config.yaml
head_dim: 32
norm: "rmsnorm"
rope_theta: 1020.0
qk_norm: true
init: "uniform"
init_std_down: 0.0115
learning_rate: 0.0024
decay_fraction: 0.926
max_seq_len: 1024
Each number is 128 + 32 x the weight over its row's rms, rounded and kept within 0 to 255. Layers, rows and columns count from 0. Numbers have three digits each. The size before them is the row's rms in percent of the matrix's.

# layer 8 MLP gate, 512x192, rms 0.0866, rows 314-356, columns 128-191
104:151130150109123103179102120113148127144100148142129104190180154158149101086087122075087143132147117163083170107110163068122131169173122140111089115126120126072157082083163087059172120076134092
098:138108147096110090140156099165120124177117144159134178149176186162117149127117113135103213121147076146142103164145124133115139115098113080085064098119140113117214158093120129144158113064087103
098:142141158145146165117156121081154081132113109087129126097159156169130108085072152124160101113103091175059119083148108133165086143132129136132113127145130082181081180108146134050101126166167131
110:080217112115166122118212147116093138111210097052055132114165129131109132089100118188096150105172098147119075127161086068090136135116096087113137167133128194125045125146118142142171145123149130
097:088093062121080136131173104171202121080166086121133111124162150136097161185080084162139094164132126130113185047112126125122108136059108159140122192134092115083157084097129108113132155090178113
094:119137153154105064107153147099145071119144111121151196053198152116119106181078072101093064133110153137127095169078141150106127139119103134101142063173119138144141153072132121157118112153154109
105:065129146116119117056127122143168160120121074110133122182131058148118134149134101164148126082072174172062213171061118170148109117139124114098135095133105127141153118166145115148170035143079138
107:093102131125190142117097168103083124133145128217111116104138066146143192139121121103125099145125116098132111094139130146091112060132192149103097083164095136183184140107123178168160115125097140
103:082141156205123121094161105114075103078153130102119111139162124123074122130093103134121140109073088153187152155157151158131106083091069081099145118098077146089131174100135127128133076106119109
107:143146201160163077102132179145122172091108127169134164086163173163153115132068160095143119108152089119056127030158174068116092120106119083063122071087130149099134177106165179177127129109136122
104:085103148169143149115007138169127119141105095143091055141138136163154146095209104146127177181085125141129097120114092148151149140132114133065160138115089133148180138156156103147089118140102157
081:135131082075139130109094101074068145107132112095104205107179110110118110115199105125188119097138133126090106094111159114131142110111209139123085132141134054152101119137111129147137097121179185
099:124158132139119146147077148151142127107141091123164085081125147097152117097095173202162062183125096092146081052126131145125156131113118157107086106101077077113100202086153136082129120200131104
099:103154132165111122146082135132124120110119146125183112156040162148082115137112115133089099149067126129125143171057110162113141102151162148168089105107159083135095091133077151170141053126108115
102:130140148159113144127074141148114120110114081134097187146111131147152146122149158117082140097148081145146108108163156145107078143120113199059120146107203140111109108153140141144170135139139146
089:146117154104096137074125111135100175158073142156184116116111179131080068094144146079132146104111193158118110102115149103117146154130096092126111160116126154150132108163123086118160157088142146
103:123121108083184115133075128150101103134140085099100106154128118162149152098166136137146091182133105098159129082200087110050086100012105143140106159136078072139160145153116169115113156127142136
097:142143189111125173117070171113133105112170115094124079103172148157199098107215168104126081174111119149082084109186057116125118127148145132150142088101148194080169163086143100117181139107168104
099:157129083123104128120142128127079147153137148146146220147202128124130102141160104226184133128082124116109176130167095130185152107207142176157168165102175163090116077081160118118180164169101095
094:151139080114140186089108074135122172108147092122171092144120104159061137139081113154072102131120128170121158125088209161098136132079068177141111160139159107096117156086192184151105131115111133
096:135165087095192127132172115178136106134145134107107124154107104128108134142097083207149110133115110091143123162132154137062162119089101135076086113163125111149067102125099105076181130163102099
095:144131121153140124163156115110108203140078136114177143177137123143065219111121118106093125141078157183130122100130123126129129079113119127185123174162092113131165110146145119145132183106169103
098:181099161106136124149164142122180169132121179224126087214129139150082208116156164115147154107134141195117144126134098045139111093134078132124134106088132145125132131058106141125109066150120149
103:141188116159195150160121178113123131150139078110132078155112136159161142136139101086137135094131123129079136109111118082141210120123131132196147104065109102119133127175090126147150081135111170
103:125129145099146114141083126111123102128145114094126172160143117120107093097113120144119085119108103105081059117176153114055136141059074148136183163131168112071171099159153108211144097156098053
094:146109156143085062170129111150130085158102092147136129190158163112131149114121148074181106116169139092130122144139129094126139089152132175141121200091113156161084111124146120136157087111121146
093:108124149124076108104175081168113128157129142081109091203112074078161169132138119187093147150162087159115125154101134130126154129135113133181116122116106140179120095131063119089075146139097164
101:154105115123055120122173174183141119199097150112096117116139157099129128139097118094096153097131151108109104154160134079086181157097136143133112155136081097139167057093131098078186098022161115
100:069099094117172099187168112131156151111104126177136134186123149070151179094134171156090164107149121149182142157144116111123146137136128160106118150164160112138148132106112135090065112158113210
108:149139102164142034139140104126074136080098109138160134194096097108123090130125166195178130146173166111139066136153112102094131171105145128128122117150134107097130120135124161157174147152121122
105:144181090197151099126168124113099142137123178122095127141169127079117225122163104145190125171147111093124197136134137160117113111100163155137147117082122124168173133097148194169041196143122133
095:113127149132102181165161139180123128180031111086130156104180089143110112074170077160141139139161125193149121143098193076133166158139122153167154165150168076159120173113145143123107139151119087
100:104098080080136154171145111104117117142121100122115115131182081103143092169143124151093140182103096126118163120224090153169117113112099126168119099167155145149127101084147131105142172090136161
086:074134131105129139159158112186136119098104135142146083186166157130140128094148104115106149121126108098160138165151105141163167106129137162131126172106089092112077049222122132115057160127135135
088:137175168090130107141057095174153144105082186101166095159182095180118160135117144160117091124145131150111115123211112119120106176108105106065164125134084133162122123120096117144131071122108172
103:067171089183132114080207151111130138155101092119204166177156105080133118163160114073144117188126107126141149101107141167064169129145054145173184139094129182100144137069135179121113134161127134
099:111140083104090177140128102151149132104157043171118183107122186188121133148115106118138191118159169123116168174095130163110063137161174127068110117117111128165135138087124147139144143132142089
108:104132089093136114107138135060134149145153177073077126129094130172134132098108191135100106109176148178166074174167127124111143122118120141186128199094128118152084121142061160200166150106129054
104:121071163154069181150083193140113168109130078138103172084085147143130095156183163151176069093145136132120128056101187145089141173200157126080136141187093128142098142137130159139134122182087137
101:131075117136131169146125226152097115158142142150168132151161131125103062160124167143082132140176162135076120096077113100165165128127146143097122114169128076120095134191126142168144136087123172
091:106071112126146161129123125148160162119164142118138155099147150094103109090102166146130161090180093131109142117134148146147175147163114157127084086165142115145096091127125192157108135078157147
101:105148117116150095111114083106123156141057089120138147154105096115089103167118117148127085147120154136161105057086141132130132081118127148117092137073153125104128147102152079116164130145117089
103:123122109126144108051131131108151118122191120177076145118152144166113098108140105157122101070139129097145149201094185093137179116152133135103088108146077136117144117117151178091117125126123094